Each number is 128 + 32 x the weight over its row's rms, rounded and kept within 0 to 255. Layers, rows and columns count from 0. Numbers have three digits each. The size before them is the row's rms in percent of the matrix's.

# layer 2 MLP up, 1344x512, rms 0.101, rows 844-877, columns 384-447
103:125159137120096098097084063097139159071136118140106227137149169125119131085174140120150153144148104144140109146122134067138106134143112115120117084087103125079115128076133119120160131151143109
116:119119087117124122075142100131193147138161158083121141092144122131172166093139149154160165144128126139170115162145150115113169171139074110100108130138135134160154134116132070134145137095164139
106:138078163191137136136144103127084138171148164094134107155130182177128131134064111129071132124110110118161109128148098119151124107123155092114185079136173105097148108182105103117172118100123123
109:197069171085131139162134189150070126205133138134128126124097158072115156122126107108119043167104130101117153121084063156135087124035140142107125174152128140088066141120114104165126102175142119
094:147137111080153121151142152122156152225134108156108119159111133117171152132156107134124117172157131091150130131084164136123118125161174157123150140137161132083171132161031163114154135129090132
093:092119130110154082131120053139168111124111126133153117132137132206105138206162112096134095167091204158161151150064179171170042158120137119181128126102148136166147083127150105113095095083153164
105:140154119157073100150149121079134144122106182149111124126161121130091144095139088165085131147058113098127144125108088060165170130100129077200143098131160195102089146080135162142129114111102166
096:137081139141179114157199124115130163166125143123092121178044133157137146108077075107135100106103117097111130131121127129162149156083159151174109210120188112146147137122142162057165151143116084
104:153144114108111089076109130135132070079117153156172174130150112100176074088105185121124132129130073083148082090151109199114134098167125084149069111103087071080098160105117119130167174160145125
104:123134098118120102109065144122080122139191172178096140110182078090102132102066145138130147140146139148205141154123100081152163161166112165147127143066173152155074116125170132158168115138100126
095:171152122096062163130129150166167165129160130140096122127157145136117164160106164094049104082107118138143166116112100060134093149130115161177167135090174123206109140108188142140171115127158082
106:144139124185152114125113103099146123157133160121144143123172103109089119089187106149127099122119101169114151076106097172179128127110160100075087113130115144111116162116118131128121159160153128
096:186103166178185163104182123178144147126136140068176120131174144147084126106134179153094142188099146109128149096148110157116161145168129114094122145162102123110141084133150060137143081050093156
112:085120181156104069104101117159111131129172173138157174164178110078155100154146142112091157115123094166144077154112074130104135243083118163150103148107104130076107130104126153141132163085108137
093:166145127164146113105126138119080183135098148127103141195120086179142138135123109095166120124114141187130108131103156144144124096125093199148113126107049145129134160122031108122165115153135194
102:105132167141174183097091110123078153111133148135113132172171146109137099087106216151112165174106109120162147141171127122090084172150149112113125184117136153092183139104113173053106117143110139
101:100141046153148151125158114128094127151107112107160165080158060177094105089126131117148144158090095100162165133158108178152110057102205076123176104142156158172122105138095169074144097103143084
093:173061169138067130115145111101102168100090077162112081072105072105132148144153126121101083134158136116141178113164129197112083143156118151165164095102111111054125157126126145103121122121052102
103:113076176123066131089126122124144142089128084152148055147173102077155112144167138053130124152131127085128158157128142107080107122130163063081114164105084137158068116123149191119118109120083130
103:106150180102158126130076108199124176123103139152149141170052100108117158158138141158126166168196145145155118154089251151129069117170139103113187153141164117160118106105116125101109128104174157
108:151058107111111085092129128120132141160120135163128169159116103123171112128109148111132142196041141072173125126153118107120137089074174107134098132065054138157134117089126198143121122135068118
095:093145096110124086121095156186081098145010064109095177105148120155128109165140160144174208157109156140115061111097123099120127100119094139124148060133148063141146147160073138119172143126116136
097:150156148198110155136175174113174128074097106119073116140098121103093102156193119110114134099115108096181107160169141123128112125164125106139118149137137093138187047124167097134207199168125125
102:081122058133083173099162144069171083171202161118147126149170116151115075152178127150161108066124080128175129147080091082113181159131125125156115135158116139104143181106100110122176184058130165
095:139120175115136080114121150093143117094124136180129082122087085138181149097153100121126074130179134081144161113205101118145117122162185096145118140166122137145125074147111169134164052107162081
103:133120175083106146149106147152119121131183165131176134082157130149169157119162147090112106102167153119148089142189129141138118105153119122129058118072107157150090166166148108155119138131057080
092:063036128113152142136117133126122158087157110089176117079163088150154138128139114092136108130105115199105181142121103124125139159145149169099117100127147135155167080109187092143085182170129134
080:171118182061136188130171151115110117124110126117139130151148142151059146125148082141075113112139119103164102123201123114161096164145156141122185081133127086127127121144163153081136095138123138
126:111132142157112127160092164134151090071102186159129126120144145137110134098142104133114143098096185164129176145132164164177104081085120146124082143184156188095168127106177099133142136132106084
099:148135117131123155095078116120142121131100030153100117080163106150129179099105152162083108134146134130121076139123182194068116107129139098140172130143138111080159087174144165154167155102169150
096:153174174115134104144100117159108165155107073094062140154160110136175119136122172136091085100141167171185111153153176101077088123120127105164174132135132100071168113106060138130167137120133089
095:198088105166079079149156107167106081118125112084178115142179066123096158232178160114085116135135177145154179102172170185101165128156076109104148096099149173116136105077093139132088176178150179
107:174137064147108146135192140086161131156124176066098182122143127157156068186096088134176118111175143135122132117071094138178087112117181120133124172140156139124163146188144103166121114140084112
100:101093117134096137124091125130107152150116089155162142118114141137116102137112140109100128133115151116121206088131127103084184104157108150130087106093142076090125147145150094151154137141152127
# layer 2 MLP down (transposed), 1344x512, rms 0.0459, rows 844-876, columns 384-447
101:127170128121084131128073123078148152109137086167158104086109113149168134137144123132124140159089146122092143094114122042183081107063057100113124163084150094085139129111102167135127100148142144
117:101157100149083128087165152080109148108148116113139111108129117103135160084115141051142154129136135136116176115129120109122105101118103150129164148123155153146172166119131147107177155162128132
106:098154082121126105144144140066113083069116126159101134247134134119149196170139035178106085123127130132115156093130129069122090122159093199128131062127114154150138071136128136096149114125136076
108:163174084154147145147154134130141154164131157118142100191129158126076133122103103127151075164153128128126122108120100103146116084124078090122097125137182150135134122092121109089219125132142126
093:160128156119124151135200124124135086073113103139116153122114101122122140120103126144169109112103108136098104114138168109137118142125186128125110107114126171163157108167116102085133092108214238
099:152130115127178066173130077145156152071139103123110156208155071144109121123112160097089094091134136196153139146117160125144142157208116144118099100120160149112087142138167156173141088166117153
096:078132152107156140161123093128084153150143103171072124115076172095165167152098109116109099168112146102163170130135101152095117110163132069113161156131122161137186086081133150146164062127064125
103:123132142157081118109133143135141159064065131114071105150143104098140193103148135161125070111117053165161150167120113128075130147168181152157092112130151089117101118163123154139102190193115128
102:175126171134117054175083123133193119139097146165121110117143166066156138170132051155088178161110170148133156135129114122124173119106119144156031144135154124128095134094093135099196139092110157
104:150114144100050108116169122167119116191189116115132142110059126120083110215109132136193164124175129165124073156098122082124090126144102137140167137113162140160160168162137085085135166076114183
091:095122113162146108142141136147075114136125154137113161108139179141087082163137139119056119133109126128151132136114069107100120120118114152109227169150189084140103160153115133106139106118118156
103:134127152122140163158084159144098111127095118106134118107074135172145141077174100122123149122147151125074153107098186090149077152109142141087169102150158098153155179111133127100135148159110114
101:144102122134127110153205075098150191143140131131115128162148149121135131128154148130132138114092123084106116113177115111181140129120101139121165148156092131122103139120100095145156135135097099
106:147106138133135171112084146061111116167140142132121104143115096145128150135162142082215127109098123090175067180131092117106129088118068113118109126119105076055167100109151172106109116164119154
097:100154070152092172140072072115055115129109136132102180143116189136171196100117092143136115131141139110207128143115128147082123112079106127130172174144120091134171103130030102121119108154086116
097:050135142179129095152091124074111123147106100108136153116178075122155155100122108161123113048179162094171150072108150153098154147169114076132136153120061160162193089143112161075110127132133128
099:093148134055141128121159134160127165081141139110138095200097163065110165118079165040121079117099097140154095157118164086117122109069095088105140104139105091103138094157117124164143105118156089
093:166135093150086140134088210159167134115160162178103147103155168071097157077097140137113115167130152122108131136137084112147137150135113161118125146083179142143093120082108160122116163132114111
104:147129103115148108140098095171117139153131130144177190199174202238114101112127127192107081140114170177129083140116130125088107095155108137118142109161118139121080202122141123106144051163102191
103:116109106094178078111135157113193131088116144102096164121081177106167131190132094132139134077130114130148140134141168152119094117098155106154075145141113112133132108099137117137077143046144145
105:167065109130121116109122120149146139124120092118136168105148080110157151074107092149107150137116168134148112199129116168091190125125106107135072158150151137150158174123125158110061142178122143
098:163190156079090167178106148130163130148121097158128102138152117080069063154127159117160213128062136127124184092122152080139110160093126106043188069095112107188170097080140139134150098052146145
106:115175063123213117194122081087162091115155121112119091096099102109169129201108161118126132180128073084138085153131123151141080136129097129163130185139196125165134100132060153171136071150098083
101:100134087146133140124180117153132134112069131140125064155106159143158144171171066151112136115075109150139209100145134103109166116111067180087171084139164107141131092109150060161157078124173156
091:095109118136133158154145134191052107133115066139079107159143113120133105055143125112094140148095162115138181094173132114077156091092117113131134084197138179133119093058135110078127093095081169
105:184054179135139137124130130119137102161102211126081108114191135080077102127162179132099115129189130123086087141122129088174144071127078135110129169168131081154133098159181070147103156124129100
086:096096106122112143021164107127152135103125151096115154129114148167094119089172064120074138106096178145133145114128046148116165186101146074135157137156182139124175091138086070134101128160155168
077:171126118070062093096068105136140114147063155142133092138163166122120125094153124112163169097165125132172144143124136067094132180110055119077116123164213194146133125129175104120148145115135134
126:111135133165144171136082141148114163087079165095116205086134176162073109145093150081046102127071163100062106173111184160180144088101162163088111106094152073125156108146140154141126139111120121
097:104129089085138138073120129162128092133110129170077153129123113122127134163054076121192137092119141150142078142118191169140133155190113108137133156169200146075136148132141075148175149152126151
100:156084070178115135141164150122162135117089114144194109131141091113086117089141135116166117183085124166136255156109129092144148093157156157119104126119168116116121145148092129100121160175131095
102:178085138138175137133171114163171147104093184108198122150114093125185130182115088157093162153141111156125158125066114164120097114113141141096152100079137133059070126150100102158089147189146094
104:168107155137057131121159143090196154201124163185163112103124128117136134098139137114145155164075193052091089151106146119096125134106140090124144097186147145158106150118129177093143138113131184
# layer 2 MLP gate, 1344x512, rms 0.0995, rows 845-877, columns 384-447
106:129164147137086135106162132088084103164114151050137156083190109133171111109163108160055147084125162128123116107087140085126131136141126140095124163085127106090087182148165158144092090061088115
103:131124117120102088173166147133176141081091133148178142157085114118086107159120113134123090100148149152103105084085093173098169122083126168088163188139094091106178157116134117117102171118138082
102:129165090106172130172124104121187104146132103119162127127090130149164103090134208117103125147144135096105145164176034061125074111157112141095126151116175091132139162172144106078115134115047090
099:078134178086102150162087127132115120178130155165081143164126115089097199166154119169127132149105139069161129128122170099111050146114121162094124082145108128039102154122159088092135141143125085
092:184198093138153160094090115119087147072136102087095072143207114151113149135088119181187102135171151126140146146108052100065161077112133177115123118174067080176134151083179086136140193175138131
103:117179124141150161111122103131109140149148103138069066118137142105149122090126160164201177133164105163141160174164102137093162086108142111140149156146139136085133102155117152082122160097139099
101:112160135129122140155092117115127107153128152198093136130170148089109120143151098097123121083156116147163141110184119115100142083117120142100116178191096152173098114138098129141136143126129158
102:185117106134135165085126096163165151132078170180147113141128088184090159108063160112134054107125117121158171163137166129112146162117113130068128111176172087118149173133085105083108134123125191
110:145186141124086126141167111128104107100135117134167118077136158168108134129184123081165175123144066165140162175117156083084083121109170103098129145141114134144132145158122091177152102161135122
095:121140124131138108049129171135088151114049105121147124161077142155133097048098150207119088128126104156159122167096136151194139140125109141072110117120095108110100095113111100103144124102101113
106:134166109071179112193120112146148148122116129156152146132163099134144157157165118122126195059170107126149078082130128106130191100194119113165120109196071117106117170146134209168183147073118086
100:120154147110188078148145109129098077100144130103108148099120102091118168094144133138134148162101167111123125129148098187089125100093093124116134153136145073075086108103166082125167192129067167
111:143139105060106114114158148156144110161187138183130077078077150129163145126171198137087086135160132122152223130134146127102144041174129083125088148114163121150143121135130131120117112099114077
095:096140138129106127138129100149132068084104111123163146115126171115146164136161179190069173154100181148097123160090154111121104085103122106156126135165155076153096173177140188110136073151107155
096:084141141110151129145150151166137161053186107160138158133107117159210100138116109186133101115130087071171124169185093113142086142105088158158167174133134151116136158137144156169154112126148081
104:089175174100074089120098092133145145120183136102121060073133147159154145129125100144127183156135178096117121071153192161135124108222144156123064097120108141135099175102116117155133137107080090
091:092130104129113131131133073144116155096123099133131156200092160125200102149070154142179143111151124118129043133076163069152140150121126111158097149179116153190066136105158090124087101120175088
098:177184075145124101091129183123130077198192104129101153120136145142127132117109126156064160150129170188115138128160209150136101096096138154126129128136158059139201128103160051149124101130141183
104:087162110146109083124125137087156062095184121124122186150111108127106119100156198117120116107150145177133122091101146070145071129097117116115149120113104115114097082174095159151172169148077122
106:081128135140091114118145116122054111089098131130112104122092175120116117145189086139140134145127139165190112188097186155154155113161154129071117080134129094154107109129115137123152185156169128
104:056099095136108163152129130081176122091146130099117090114114146109164183098204151115191141165129155122126099155137149163148174100145155121155142068065080084147152082106071156125089126153106197
107:106144125140179081105110159124105157127122100121164173121151114138108177143103187140149046128146111155067146093106060136123153083055172151132171126133139136093121170132114120073135082140155147
103:123114107099064108128175128087126080100156161099107142101092118155101065171112141123155082110134141116127178119145138138146093153096185142205163181118124062083198095079100127162115117125092107
092:153130077139127138131136114135149164111064238102122137124096110155147065107085166142123104141145150142156081086165123114119164156100121048120129125114141159180177156168117132143126127177164086
106:192151118143135156034173130121165103173110128174120178068156087138096179106179131171109144158092108142108137122122121161158109060155103124088159139123121125146126123133168117165098138110104079
087:092108140155118081060157143141165134104182107108145098178080080178192120088125143150127104120131127151135185045117102118104154128066115187082110109162119121146154132089182123071067131126133089
076:132108131084120151130176168153153161148057130129155110172117119111103127159109134143121127089115116144148120141098167104150040168162135166092127149125198122102140116165131152148119095163153042
114:079097173187129103116117163161114117147150113150138128129139152145122156111138124188132124067075134124100150077107131128157140138091140166149096104123163118150158137119124132148189198105177103
100:139111095155081077152084136129110149168103126096120149095192117140103143109115145196125139115163162065102099080129141158146142176128144078169131103153107169135143138134162187155131116111124163
099:102124144108151083131174085080135141084149090162181134132101142133096125096160063093130124159106112161086109092157117144158222180142085121128110124140119157183144130108180093121142127136136160
098:163080086165096157168132112103085136142123034066141156076133094074105127188099164124139120116138146178124139150119085162083143096179128095109129088150062134119103127153115119075134113128111192
104:153107112142129121109118108146125133079078142168091103165106098156157103072116155156109169133163099093096127155096107092197128157098114136058140144104121126143163081168142112085135138135124099
092:147100177178084130084103084131159183118120070151139140084101118128079147097123162107098119077181116184128103113119140128202115076167085113101111065150109077111141139116124114124117117110070101